python train.py --n_layer=9 --d_model=96 --n_head=2 --n_kv_head=2 --head_dim=64 --d_mlp=384 --vocab_size=8192 --activation="tanh_gelu" --norm="layernorm" --norm_place="pre" --norm_eps=1e-06 --positions="learned" --qk_norm=false --attn_scale=0.125 --bias="none" --tie_embeddings=true --parallel_block=true --init="trunc" --init_std_qkv=0.0679 --init_std_o=0.0588 --init_std_up=0.0679 --init_std_down=0.0 --optimizer="soap_variant" --lr=0.00541 --beta1=0.95 --beta2=0.95 --weight_decay=0.053 --lr_head=0.0096 --grad_clip=2.0 --warmup_steps=200 --schedule="wsd" --decay_fraction=0.554 --decay_shape="linear" --final_lr_fraction=0.0 --batch_tokens=32768 --seq_len=128 --doc_mask=true --train_tokens=142000000 --steps=4334 --dataset="wikipedia_en"
Each number is 500 + 25 x the weight over its row's rms, rounded and kept within 0 to 999. Layers, rows and columns count from 0. Numbers have three digits each. The size before them is the row's rms in percent of the matrix's.

# layer 5 attention output, 96x128, rms 0.14, rows 0-95, columns 0-127
101:541567504536459503482522473492483521522482492481497531506513463542491470474504514518479530508498507517497519515510488457511496491508517500517458486464530485507501478516530504499468459497526522513474475539533526512460506532500475548517501475498522476513526534495481527487468557497519425507504564481524527509465485512488533477498511518510503501482505459503473508464459534507469514529475
092:526535540504489457499532463478511485496458479497493508476511517469493491525489464490511493474495514524508543498470522467517466528511546476467478525472474447504515448503501471504508435471546523539477475500501517502513496507500506520506518494494525467492520520539499520500493526523467512488490565468485482527489473478475519499520500527497482532469470435500496487481478533507470537510546
095:491495516486497506502476545494516492506505454518501470537513455499533523468551530520474513486516487486448524501526496487432544491501502522526501474489512487508505466506496482562503496502509514488474523521496522525570530518523507491500489513499475478560503510471526531485489467461555507486525503498509465472514481510457487520502533483494557505490510528467484493488475547525517460483477
093:488537501494507532480514480484525525497484516507524485482488496499508487475466546500506529474518548506510462500503470482524489467563517485520504493480509525520449512488486475493492470496520533475482518498521530537509524466521444487517506504519560467548505485475539500494504509518490490549546532557530545491528504545543517530481490516527496501524515501473504497491466498489480556496464
093:474498475476540558497475529476517482504484516494567503486527471512498488494508529522473501465501537493503516512473480473479494503498466537493489512478542477507482465526492454531475494520493523516481475499498555490523534507555471516502446517527506510522493446493482510528501517478515462507512499497512499511464480536493514515487473469448508470501466532526483505460481497545483454544477
096:484434470474506521527443534501503525519507488480508476484470504474504522517502475533487450478512533522498523468478463494490493500492527516525535483493531489511476457486461453544501500533488488517486530480482492481504462515545442532516498507523519488484500463493507449488520485486484487501478505449485502508500504512489486513475450504470506456455472555529492519511483487506552492493476
082:504520539463481521507487502484514442525477475509537522493471497508482509537503488451493481534480460457453515461524491460478459532490536488492509500524502523509541511499526528514503481497511476474494501471461532523522505511464511476516485521536483485489516475487514546463524525552500514470457472482526501508469517510523479484476499452466501488465472463508482526520491490453450490515514
097:491551509487490467473537513499528478486519523532502527504503514514506501496499496470530513524487499510494466517507473516451501521511504498451512551493484526497477489525483514506496453533500506512468491509485509539581543475504492436471509513505522470544459458500522501504553501477529541479544493511494519530536478502514479544539522495495498522510471524468529537522490475542490511488490
104:494492478492481491496504499496545490459528519502533463520540504489503481467520501530485484497524518522518510541481518546514500477489467500541513504468481458506493464537520479527513510475533503478547511497516441498468524547479438542479507497507513531482462514479481509489489520540508479506526517485520521492513468508522527550516489491569478526544474488513502477499501484453505520515552
092:492520492495468514515533545501554463499510513511529543530500495521503464516510530461502471537459487540486499513509506461436490549508487430507499510482522496495506460505529533500489469504504494480460521504517512494505559501487475500481501513499477534530515471505497498461484543503553518530470477459522471501493494538502517528491513463506484495489464487510484517520518462472520496516554
095:517505500520503486506487461530491531499445487508471491483556525484484496475509502509488468466509541532476483511477518530542492477493478535543486536492456510510506480468421481522499514561513492531494477518489485511475496515491501508487564484492541511481469525567475535534487475504471486530520535501488483483470484484502506539524543527513458498511516475475499503506485478500494517478480
086:509511466443504513507467452489445490502552488514447495481532483479522528457512467498509497487498500539488514485529472518504521485522522469485496524489474521505455526528452491496494446513508480484529535515495487503523507495526532479485476505525520446515532451508484478479487478486478489482481503521491537493514514480487477491548493527495496539515439540508483534521477545490467500471485
092:512497476451502459520481478508450514556490529512464465515485530502475479508515557471536462525466467502511490507498479445530489496524485501491478504497478499464545508490483491466456501472470486521476486515496486488490437465449483504493523509465510484493512544538504538491501495519487502521506470510488506491476518448486448505463492495519465498503499499481436502507513508534504526508476
116:455522462511538562496530528490514501473488518494562485511492485515502456529551514509491513464527512539520518539461505463492470528482496523493466510474501489494521466512536467481491494488495542521466501498500553488525515524534457517470456486494510498534477478464499513520488514471463493537522507495520510503510500526508535508472477513500483486548467531531516470484523484544491510540496
108:517531468539461496486555509496555507509470538467486530475566518513462487471508472483520517490488520488477511490471501503442451591506515487496521528486485495514495467504509532514481459522558513490524480490483491491475517516498528529489486456528518503516488483486495499480484498489562508506494464478490504549520495517507485491502504526511455537507504477482480498508475503498492468505482
142:488502470482549518471501477502499489479498525508554529492469489531482481513473478511481502500544511506538499540495443529488519473513476501536532523464539474503488508505487484459503505559504536503510498492523484454494496475548483514502441479500535554513462490476501461529542509486499525492521496507517553519493477502497473503506468526518513488539508500547482470459523490537532483522500
091:514465504492531518516463550477514498487461502533578487457477495514462532532460510482459483480513515471529484499484518505488503480478436496505505436489503476488508490499532507511493494485506511514503470482509479480429494482506490498500489553497516524470484510481502466505506505511482512538486489463533515482463483495517493537502469471467506480506514524521510491531516443465511529472548
111:509480517480527471456506452512489483466518514515531530489516485514509492467519461531466490428527494539498524537499538553493500473499499491497502502453465491516490467498494494546502466498525544522492527498507458503498513528512484505524490513504524547483478515551491474512541514521475489467524548488500477480466460494498524520518557542509488509501478485507511469496522497483498546518543
077:462465459465551498529484482489511503491488514511487496465513539481496492511494473497533500547522524512522511485500530532466499552514514567516573528529518502489451502515470460481504490512515491455523546499498500502491515471559516514479490511526518472496500466481477480523500485519492544503492466504516496539511535520503483473485484501497461465498505536513513489517495461531503518491441
121:534508511501468426490511507461465461538481501511475523481534494558503497495559506508481508496498485475487521492462500487488483504507496509503476468459458489482536507477501491508482532520544497536515491543522475503487495531456495523516526487486511511481477589510477521463474524521511464470496505485446512494510481445467523482489530515504517530488502477489482468494515482495506537512496
113:479501534548486492480500549468451495476494485530474477490519514514512515510575516448541505488510505443493482493481497486515492517474509523487488503515447504495516475531521488503506499439499495517439502518466500540559454504489494506497503486500475458486479496493510547475482474534483498468510499477484499500499552462492465509469537504474513487519521510477519499526516503517469540516476
123:464506445495513539501509509524541520529474518474527489542490520524474503474505491490515524497522511501495506502505490524457487540530533508539542528498541488497500477519524502484463521538531527507512509481486533471488523473543475500483483508551523565528468431494470517518509481498526505515508453512497475536489489515527480515499526491529475426513490536509496509473501487499510475516464
090:421465476500537554503466526528528511498510523497515510516482523504447472495507478466512474528540491498501482515516469528463514531485485531551538525529519507503495487525494516479507539533467482498525504462487510464502513506539503513495493511565510536523475489464535538504505503521491520520498480512499488509518490533515479475463475470533484457512492514517460461481501484507556494501482
131:509531541548484540477507473527533514541454488491502530549487461536477532486461510463519530477486495469438481470502495490531476535510500469498485492502502530542501539455497546495480505500506488517464526483501502514493499487498556445492547499512503515512523484524525522514470495457501495502497497513541457488540525512515472545497520483517464502505509482474513529530521517475495502500500
103:486526446513499506479561533485498478481471545442523489480523510528476454501520483507496512493506508492513520525467493464489481529493483518525523536448487466512507474500533467455474509546534547509510465522461506482497488513497493535494481475517522498530480511489507526484527489523484485503498508503484534517457486520494516457473532529521469478508537511567480496463482505553499497503480
103:527532534507485450503505478525537513518504501497505502530509526560515473468514497494484541501480492511492495550507480510513492481512518482537443488494507489523529529501500527516504503462488498490495512529549478493498481470462498429500503551429513504531469524503513482482512484452530497495487478454522463473500456493504516494481500526485516462465503470493476504483505497479555482460540
109:494522493467535547475453439532492507511515530529526502487473512500475529491455533523460495508519490527521432494542442488507518423507503517503521478499518529495450518510482490481485519557472495469524491493511499508500497488521495489500470511512488484510497472499495502517499510515504461530499492531507536466481526556531500509526452466497515481517528537520489520496496459490485496476487
104:516527518496514463483518460477513473506510557501508488526507506513508480477465487541504528542514502524499481540491501541533510470472528483473518477458506465487474520514504476452492519509514527468542472534549487480495499515476482520536492505468512488511455527495489433504501530539513466473513494489509562534485466484480526474509470534521503543506492496516496505452466469488497492486468
108:504550475554463517494541495488536505519463521472488490498545505517480483506512515502538537485484515515474481531442528505536478542484466534465533517478492486504528495485497502492474489538527507538472482510472491522516497520502499527483501474528545500490489483485492557521475502512467496478513496491491504546509518468540485512501514536519459529562480493521502477496511499566465509506458
097:507460521465486497486474469497502513509462491483483521506536503505464547503472510487491449491493440452457475502518546541501493487505491457521512497522500554501527541477478533514512530513453493523496505485506460520507528522497477501479557469485512532482486545528510535492490475524472475512536480485491468481524490493530500529500528474534475481491511459478514509553524482462495513501478
088:503513520467468471530500520438501501513524517498496482526527507498510498455519522549532523554496536496499550493496513514498500509504550526516501474489523525479475521514495487487511539477538513468525462586478553505504525507464514470489492481485472495483452523499483475480480507486520475498492497474514508489505470481466539506487485510515513494488483523494551512508481536502543486433480
096:475535513491518534457488469502447536502522492513519533463503477505487527467511521488482485457515495530522466494477525512524513467519472493512471490505459527506475478485490503511489456494475485537462518502517513507488478489545505485488531516508453515498533439480542512502446468451461506512491529548504455471512503499502519505504474453460516505509514548493506526521511502534462519494535
101:492464556496524484508483505454496461444520484549532481455506496468504498550483476511517484531517499500545504489476522525521453496544493477470510511501481503475490469513496487526517516500487530522520511491513488493467522488488505529504487518474496476443513447523497452497519510502458513502459514492513478521458501490524524451491480522460524527480485518525519500508510464484438536521532
107:482490503487541500477515496458485440493480524516496528461504541493505475525491494489547485517530500498514509505495494499525469490489489483461481523486506461476493510519512478453484523527488533527488453503502515504530467525469485536526495488476469432493462531491493501490523513534475496485505564472482545544459485476487519468491511534511530530495498525540516530462475477544462497514482
093:459455520461497481493476516486502493453501500509495482514507510490470470531513536491518448529507454499475503559514487478513530499487460511506489507500466523518557505485463521521534519522460506558499510533475497483485474482502460507492532489443499508512493536516498524454539487481452507530535514456493465460491485464495467507476533521516524455495504470498525514494524491497531500495508
091:499518476500521506503512468486502477483407491515511548469562523513509503468502517466497507493539528506466509509445512525473496512516493492566548529481479510513484507483465493514480495506540494484490515491518475489503471516502524466463512528477540476523472469523478465534485483454534553499500487494489471519516489511526495502527478535479483489507499502505495508505493462513530453453480
100:452526500499523532492502485508553503467440517502541522458485552501491502511498453470518502485521515535502474536488528531470477530521483462521533520516502486542533471500508486516506462511515526476473516442497520473475490509494503515503497507519543521511496455498528467500503512510493556533480522527530481534498474522518480500486460507489485493489510487517488527482472460459513449531533
076:530509511487487522544499451475527499518461482479515537494481506492492495495474503466546492486471510512483524473522533485481444517499524459432455487478537521487495500501522489502482462511500498459502471489533508523470550519504523522525515493523489480496514491485477504480479529480533471468493522483506509543454482511505522528511553512493451531461457462506489544492500503520450490522491
119:517496498502506471525508523469507498483461489471527464494491481491526518522495502535469540479498538496535559522480516467536481485502519530495486483441524486520489475550527434509486514491565534514490510555497521513506507527503514525516465505477515463520482517492448498484500535464512488481513532519487515510498474487462551471531497530483525511506485499489495512449479521532463494509470
102:472497436515532517494529471485513487496468506501525478446503528516496540487513491539453551501499549492529502476451538521490460496489480504513539489475513478543479474494508466505440499524563480464516483502509506468489480504507529527490476470546499524479452472487483515508507475489507497501501480523462522519530506531526501464516478496504489488544527524455501478493496478512493480497472
104:527533494496488467484473459469471476508537516473448497444540530500525498491478456513519518527497483530496490507468499529517493464490481497511507501499488479510459537504475498475502500530509471500550505539531433490467465485452509525516523493478490504467487534485486477509477507512504507515471510542487557496484530494479496433521474506518488533528512478512484501492488457477445503482482
101:520468541500511472527483496466484473480505479500483476520522471525533509477536473488476520465525500534493515509509539525537516477506484483496480482456466495505510492489519494527506496459497516477510501523556495482516528521460532487507489480438467485511469529517499491461507479451528479468512507556501496461510459496472518464516523501510539532489528465463497509466478520483436455506485
113:475501547477492512528481520527486509506544515518487505552449483506502514485531509470497482494488465525498456484560472479504503491541495478497457480545502543473534511467488514515524497475455473473508540478496514502531529510500488461506487503473460488531541470522552510484468449471491497525480493503541474444502515509497478512469476464518530494473489497481468509509502509468484475474509
096:506483536484558456471440455505497535502511504537490530485529540502488472476456473456524475485540513536511479548528496534508562446536499499504486502487474477464448508488468496479515492521464523509520481467518470504510489482513481498508466519451511468554508504488512463513511487510514464472509509496500472502477465483500480521524523504514530510509496502486508464487504478521478492480493
096:506510439497528506506507522476519470490496539486519491500513515521472496511512502512502486540517510492546499527509524517512509514445482510486515491477518479470497504501496486428464531523497510511531443517515478512502494448493468525467488486531528548461435492495478448497506493499479512526514460477447538511500493489518488489527487516539459468520497517535519468507519462499534543467497
096:510496510498479484498531511494549455501517478509513510468492529483491522543480475485524489506470489455506501481499503505479495541510517510439503472505510491492493478512538529523501496493535480521504498491492475512475468460496521529516538506525526518436536468500489458494502529526514531484440475463526477513466497504513482480521483485496495510419506455511498530508464478465493532523569
092:514484493454504486455499490484506470506481546482510531506542531491453484487471470491457485491508485476460521521505477529464523518468527488523524506455486501512493488524472494473489482500536507476501481497526472469544511510505492520491501524474527515545462554496525488477477461471492476498517529481532499504467424515454515521504506545515491506473488516531516467479474487539547471498520
110:463524472528510534481529515505539478496481512479515556510522537519457448484511460451508518472519512527480499569495514513469506528500471501501483528480457455507535453513541512511511532516506534521504497473480479478470478511471518540506513500510514550528503494476489482512506511467493533496473476495500475515496455499496511500464518503532470478491514492526452514455491460500520485505539
115:486469538486511469501466472478498494499504484514474495490541514496499509503524486530494479480516481479461507500490478508482490517500495518490503494517446523529529516466442502544513527494498499530501521494519529497527482556493523507532501450482479478465495570525506554487438451506453486489523577492505484474499507464494475527495510514529503540492486489477517511495484564492484485505489
123:500550451474502497512529503470522463502510544472504482490468541507497477494525514500527514526493500539538506543521510475495473489494513491478527530491511474499493507541530470442478464514513508480505448539499506514527473488486472503513472494522531484499446488449496514483530521528506501509522494491458571539496484503527501450516495536508482542530481522518502511476479487547490471488476
083:507496476490546493496505479491492509471483511536510457468540555523533522511484449500514521491511543494527492528469488520546467497476491492511504493480439461499477496507508494478489469526502507509517493482523486470481452484498491535485510518462526502478433508504469441485566527483492542469490464518471525509497510504486499470520489542483482471516510470502507490492491432513512521497486
095:495507567536509491515523539477511484516501478488523488530419473529496525511499525494466527473472482483504483476522486453531496468517528509503507478495524517522520507471508506485505507462505504503497506499531522513550520514516456490535493495494506446516510516482532513469508444528479493523544549510492513488526492506507500486498483491525551507483524493458520479479451558461449503504496
068:517545485493507503478516462523476503506485513526499493459507483523508548505503496541508499545471503524499514496509515516554508468505451477501500525463509477499502475530494492485459519524507467562537470517498455494495496491471503509488518468494468514487494493509491488514540496498534537485464525532445509489493539468520502496554511514522537488514476539532455526530546477497518497433526
088:479498479474501495526503499469485481478496490538484450483546515496501545486536476514439514518500485503490467493457465489456543496491516497507517515504480494546539469525490491520502511495536471464496513540447506505552524541510521523496531474509455504517486507494524542523481493525486530476478493507511538483528514484429511455531508475507536513509507483471450497500492463516494504483479
105:452504504513552565505498530515515487494485494482540467511480496526503541545543506480483518496482476497490496465498496481483482519506503510513502506521512520522510517495512509490471529495477476522457501487469538498570534492547518461497498474559469467515521473455533567516493468485487542470491507525519499480532547533511494494494502469489505481513507548509501484525521518526481505507466
098:528489527522522475461481477521470513492504495529498514483535530537530523477522471495520493481524510490500507516514477532500531449525491479483452462503466478493498488506476506540472473489473493520450482509554475499458456500494518491501539560487458461468512499463511482473501492529471483462470556458501453495476484480492506507525470483453521505494533508487497496527496508489519504504549
099:535501494528490488507546580517499531534475508477500470540475481553515525459527526491468532466477484497521513485541482459535518470513513506533480479479505479480512477516537500462479520486505476509438493525508486533546473483491478475486472532476495474534521489476523495491507475456496451490487510470494497464513489517484518487486495485494529470485527501509473488485477558516527513508510
112:482457541479489458508464541537499512489515484530494473499454495497497521506514527507454474482485472479506487499522477481537513461518492511543513470504483521523525482484491488543531529492499471506488560506466488527503537525510485478487494499498526489479522530491491534496518461497452493522487514488507467430500524498511488529466490458478545428491491518523497486529526495453502536488488
094:496504460515497489481516507489505540540451510465498495522505463541483525518508531501512506459497526484468515482480477511470469531498494571519491511469507532508510516487504520494485527490525487534478505516483543469486520520517498463468519512509519528514477480504510519507486482462481519471492445466526446519517493488489505547468512516500448432512494502499474451500512501536540523472449
107:478488481484542533487472522516512518517503496485526510517469522506464514510508520452507498528481513471519475503527504519508501495545467533504515509544505491480508533502481483460522530502457474519513512482511511508466533496535484447473532517545470510502511437477479514493481504525488512498457443484512489500493520498513506536496479462493479424507483539547525490530526440477485508467474
113:446508521488504528504482527509523496514550495561530466528476467509501533540506527502486497498495482477472466495507471483478520499480514486487523453495515512487494537492521541494507552536470490485518474497483495496527540509536461518500492463538465498471468506467512512486488518531452507507524538515516529470550516492484516518511479452533531497524506499491503504532512531480510574477528
077:495501518506489487538517550490517526489540506508464491556462489508516546521487504483539504538466456531518474498545502501514533506524539510461514525508505549514445541526476517445512479530456491519495531528480479537498476479522494457501502543513512487507531447486521465501494510493522477479471454485523519479516529500522502504480512520499485471453499506497514487516483499483508534467506
077:500497486538471526516548540509469520508438519480502493475480476509461512518484507484517493503505487518483517493465470444482448519494501489503531535503480503514518458485557496487460500495498496468431519520475545497517497508480485491516498448503468495510502475487502556473530517506489514506476491501484498503505543493533466483475554486524467522501470464502484541497508536522495465526458
101:493462507500517512538451477519541543456491495560487462461519525429460528490491487506483497536518497534531500517509527530502527491497511495476544530535488513521467483544453475519516478494506483488531477533473504475494504492514523508498528498523489456494520448528506477505528511534480526484501528515493498509542528488500484463542472494471521541518478493471459526507488515497497501487516
096:464509487489527489479499478452536435475454491511495520473548555486511472487500479470512494547529520473500506499471521519455476547506505488502484564508478489506496464550486458503497491538544502470489457520495518490531500494479496508490497520517491466509488484479501493503509525501524549472491490477503495536472484526503519466482497506453486536488481484510467501466479469559474472497499
089:475491549494528497500465518509476528465496496515476464478537509457527519449487493488534519501529497484488479486503500490521518475518453459510491510532466499501445509532482482517506508482473507468493474491488509515506462498500523478515478510482488417513520496484522545472517497548513469473523558533493512495460511537526481493527481468475501494487538515506542523513493507524427489499495
100:518505547538494492489501518496508522496458457527487508513551511524477545514516522462498534477488495456464507487488534504494492536512505489486466458501484496505536508483499555525501538502505497534489499503490513492520469534474549499527536497473459460513507521490522541450489517519528495462480523489476456501519495463482492509544520501500552503462530467433490509510502513483487458493504
083:501486517471560490441480474476523491469493517469516501497521557524479501515533477535509494511520515469516508504520468544461531508520468543520444498520454479472481491531473472494531541510480487514541458503536493453479512483531495493498515529491498509503487530483477503512459494504505464511495487515496469544484468525488521474473452496466513496495515533531513485485493469532517466470481
106:531502542507453458500469465518485540554495445522456497503532480493482525472508511496490460502488479469463500450519508480501496513519516487530499483515486513526519490484497528542490526482506453503514513519465506490465503524469522489484513487482455509466504535553479541472445509508523508509470496486489461475497544476495472527499512471513479484472482443473498489526507526467525512473514
079:428514455449511515528469525496529478460496551527519474495513565508479461492558467500517501521511500537518487550477483531447499494515477506528514526521458490506520489503465474517519498527500504469474476503466553507508496500515499500491453489518496509514459489476496537524502495498556507536509483498525507514463512520503483479480515504490507459508498524495511480496504477524496462499451
108:538482540487489486485478490530437506524490502522474509484500467520449565502510554501456496498494464450492482440498469462517516526528504511506501454503530526516498539480496519509473523515514478517509506509478494476500448499515514503520508502500457456495515513500521535468474449527485474495481509474484501499519521476498474471477476479512551481464530513501509524491464551480521488500484
115:517521472494496495483527481498525521485534547465513493514480519520450457526484510520521509524481484521534493566514520526513500489528464491506509481472509469484498537491544506432502499528481554513538457540554500523469532471481507509510512481500519501526500507527498469491521534545506476487512465491488526528470465487487515495501522548555470517492493470525489499470481508504485528471494
087:525523453505511492466518474516455525502474513502506510511494505536467516519495478535487538473509507472523502493499463496485479544485486541522502475475518522470519526489481514456491503563551509513551464529503492497454493521502465521502528488526456530484471479448508486529512531522519487489503518531502528496501509512514520467478486466517521455524567539488465491498503479516515504474454
067:474503474493513487552521522473503476502527476521539471533494518485499489529517515470465477527511520518530525527469496470493452484514509526510518523492482493512527478515526491503516532482519486498482478510469497524556499552514482487486464507503491454524495497449476544518439471488480518501500483468504504479504505510511525515461466475476500506559437549539474478508512480558515494514512
110:469504532514472509470494477516521500546499479515449517499491484521507495512501492449531504476498455495439481476509491486478478561520531495519530496519495537498515506451494553536533467498494487468505520440482496508534498516510527486523504458533496496483539488503548508476473484491493523518500528515546499507534514518533451522459493473528489538484509469492516506525490538474459508507519
106:504488456513545510458556535499527508470449544440561513502493507519490480525491495482511498474505529472520533506517506511486482532518483519501496516478462472497498492517518468453477508486503525538464473490487517509521525488521481492480481534511536495525472501473499516513532480486457502480520474493486486540523464521508531503461497516488477482511509556543536480486500487572520519494488
118:528523534542455462488537487477523495524469475500438516469520495531506507499536543473562527509480501485470506477521552532507463530527531492466510505516504487489470519486485508493492510503509498520491499517510510522505472482502523490519543488542514477479508507487465521486445496545512496473505507471501484541526504468541497508536556530526488553495492484467531513505482528485468527503480
081:476457506469513473494488438521451518526524480523467488494504490488507519482461498528478492502527452504504509501525502524548510453482504459524498478475529544516501548488475523465491527517495483524500509546559492493499482491509489469506528483447465468504469543517520490499495484522480521501542501477464494465496495456499496491473522545549481487472494484459504484509499531517524520492458
119:517518512472477473524502558471546464510519552489530481524473496483499493501500494532467509492483470522499506537518478489464486486470516519490463456485488488488524489519539489508512541477537498474503493507484500546579548518466496536516456512493520496537470542502495536492482499489497493476550493514511516496533457509501522522494489472535520547514496510499462551472479521519492516509515
114:471499498479499532506473492542489537520495469530460480480494489489530539502502497484496478489491476530471489460516484457500508501536513492541527517519473513509487496475473512539486490500479455453492554465476484483513483507530507463500515487506477497515536454482540521483504470471538552517457463536509480454530541520487455496461484473471496478454493511477468499545496508486515475486497
084:503516483497524522492512493544507499517443462520515529467507488497517508476516524473475491512511520481487534480484495480472474518474530504498479485506534495503512471502486502531484502509516464515491459478484553491512479503529514495485492535492490474528521492516485506477501528497561510507466459432490481508451502544470482478482507498409512496427515481522492523509487498527534441511494
104:516480518508502490529486525522456498502548497527469487521471484530521476478515505487461514525488467512503489489544459461502502433505507512534476472505486512445498507529530516502522551477449483527503518540522465502535498483521492465533512497479444493527553509521505506492497519512537485486471486462470500450478528495468488494470536470471548492462473495518465516505513506497506503496496
095:537501471516485467492517518461490459496484510472486474473559488521520527532501468538465510505494490462518501484424486518489474542506515521516514471480512478499500478515504467518483503482577502462543503526497479479465521521487495517500509508508521529488481480495474458515533518484548500466475435481491522511490498498494522452477520498464481522490488499497442523505495466494478482499474
111:548514497515477474515528525451538428516474494447504478482511498517541508525480501537506516518458504474506500488495487492536472497489508491478488455475520470510504484528526472481482536478558478491504479525525481501502475521479511512508505520475499465495469511497466483510475528507548490482486451488500536539481484496510497474517495486470524546476493510512472547493453478533496454484449
092:535490513551517485507516505497506506504507508519527515504497471518514488488450483549464557515522529476513550510480459464500511475496509513512490458472514490457468486522527483508488545514542490503519475493572481495464516510493488526511500558465510477514512537507478491507490505511514447512499520466484515495485490499500518486527495456448555499482523515514443515477500456485527502523521
070:494475445425514494517483496505510470514523559540454477465541524507515488462505508492468496517487480507487441475541451502474524521511482551514517486508474505488491495521439492517514479514526462477554486534494474523535488526510512500490509496539489501491472496507515529520475487500526491494519474501510518514538480517481480497528487466543509493497526516480506496491477490506512495426492
083:535501490466516497436470465524473484517503498537509452519503479507553463466508507522506515476490509509460540537502508527479489443516512520503471481473486446452486491498507481523519535526477517564507473489543481466512493499500452525497470498457485473527473527504470471476499490509488473502534515480502502491445470495463515518492483536491513477503489519517511478482477490501472529524478
074:473506463507497503457501475490508515475525498489473521505553527519497483499571519494513497521512524531508500525487497496474553502521454514500506522492422495501471467494475466515501483472489472451466492560526485525462510501511488498486552536524488511522526478479506520520460514506495468496471492525511485491503494494501517520517517472490471551533453518481463496525490495548550487486480
126:530536491479499506493517478463512473515512520492532537494511502512502440453529479496470534504486514530493536538507506484458513495509497492461439503456491444476517462537534463497500478507516523497505462511539499491506509502483494516492506544487485516518499483504476486509456525480523463496494511491528498536463453501478554485496505499469510527480507510538471547437488480525491471503539
098:493523477483508505459469470528488556497536551550504466489493534502479512490472470521518525503493520545530510529510448522519508452496544485493513496484525498502439537524469503445488456547479508495530511527524488526479490467529495491508471475499493464505491446454503464497530505518532518523516521487486538533492516499492471458501472546525497497511520525504504497503497516510489494488489
121:493510474535535536483523507480530518450488523472555510460522519486486489478497484518504518464524561514539508534449539518520483520481500513491522526468512472523455449537519466497484454516523556502512476501495513504485512517513526547495470490524522488511481456493482478500513499518486493486522512495482534545499484526508528515525474529504481496530529491520509506465458481513454493534512
094:508505543539480477480499511540509570495504487511499514544513473500497528461482520494501518503500477498468476517518534495503543504497491476507457453486525543503518485506510557523498474489489487543497537503519488518512509484496515481472537536466504478535549506495529492483494518492509500513516482435514424478507481502497494502480514496533481483464505439475486483503487546456514510504549
083:479512487469505473516463513499559496465512506527501483501522547421498510512490470536454504551465522519532496512462527495489503516517537485498494525501492507530481492550460449513496460498525458474505516541518542524509556499499494504469489483518486471477458499479467534494487517517503520504487554495510496498478510523530528489520465516501514516515447513492478504516514467506515483520526
115:458481530482485500507440536521502487462510470531470457469521517443526510484539482496491440499511462496483478500492528512486543495511495497542495487532478491507492461498473488582542514493504488477487545480478469503504479503497468538510513501496508486464509492506502496492514482530449540512486531522502479454515522473498474509523497488510520508514486484461482499527492498437504528506540
093:498509507507481496522499542455483470502487497491530497499458469501474528559497486454499470556502488479502533458486520466491468530494526507503541500489508517507500512515559506472455493486529480485523532517455475521507504500496469513496480484530510507441517442467480486483503498537465570489457497501453504487522541472541484499468481493498493492508484493535506481507522492459487509491525
079:460521498509489520505482528468504450496541489508508458451498496499529467487501446532513511520494463491493487473452532514496477495503501471540528524518490450500497485510551497519486542491494483469515500491508486472530487471476479528520441458494505545472514488504497502516522510482508510540480478566498527446524549528532455472459510495503516490504501503488500473523508510475482493542487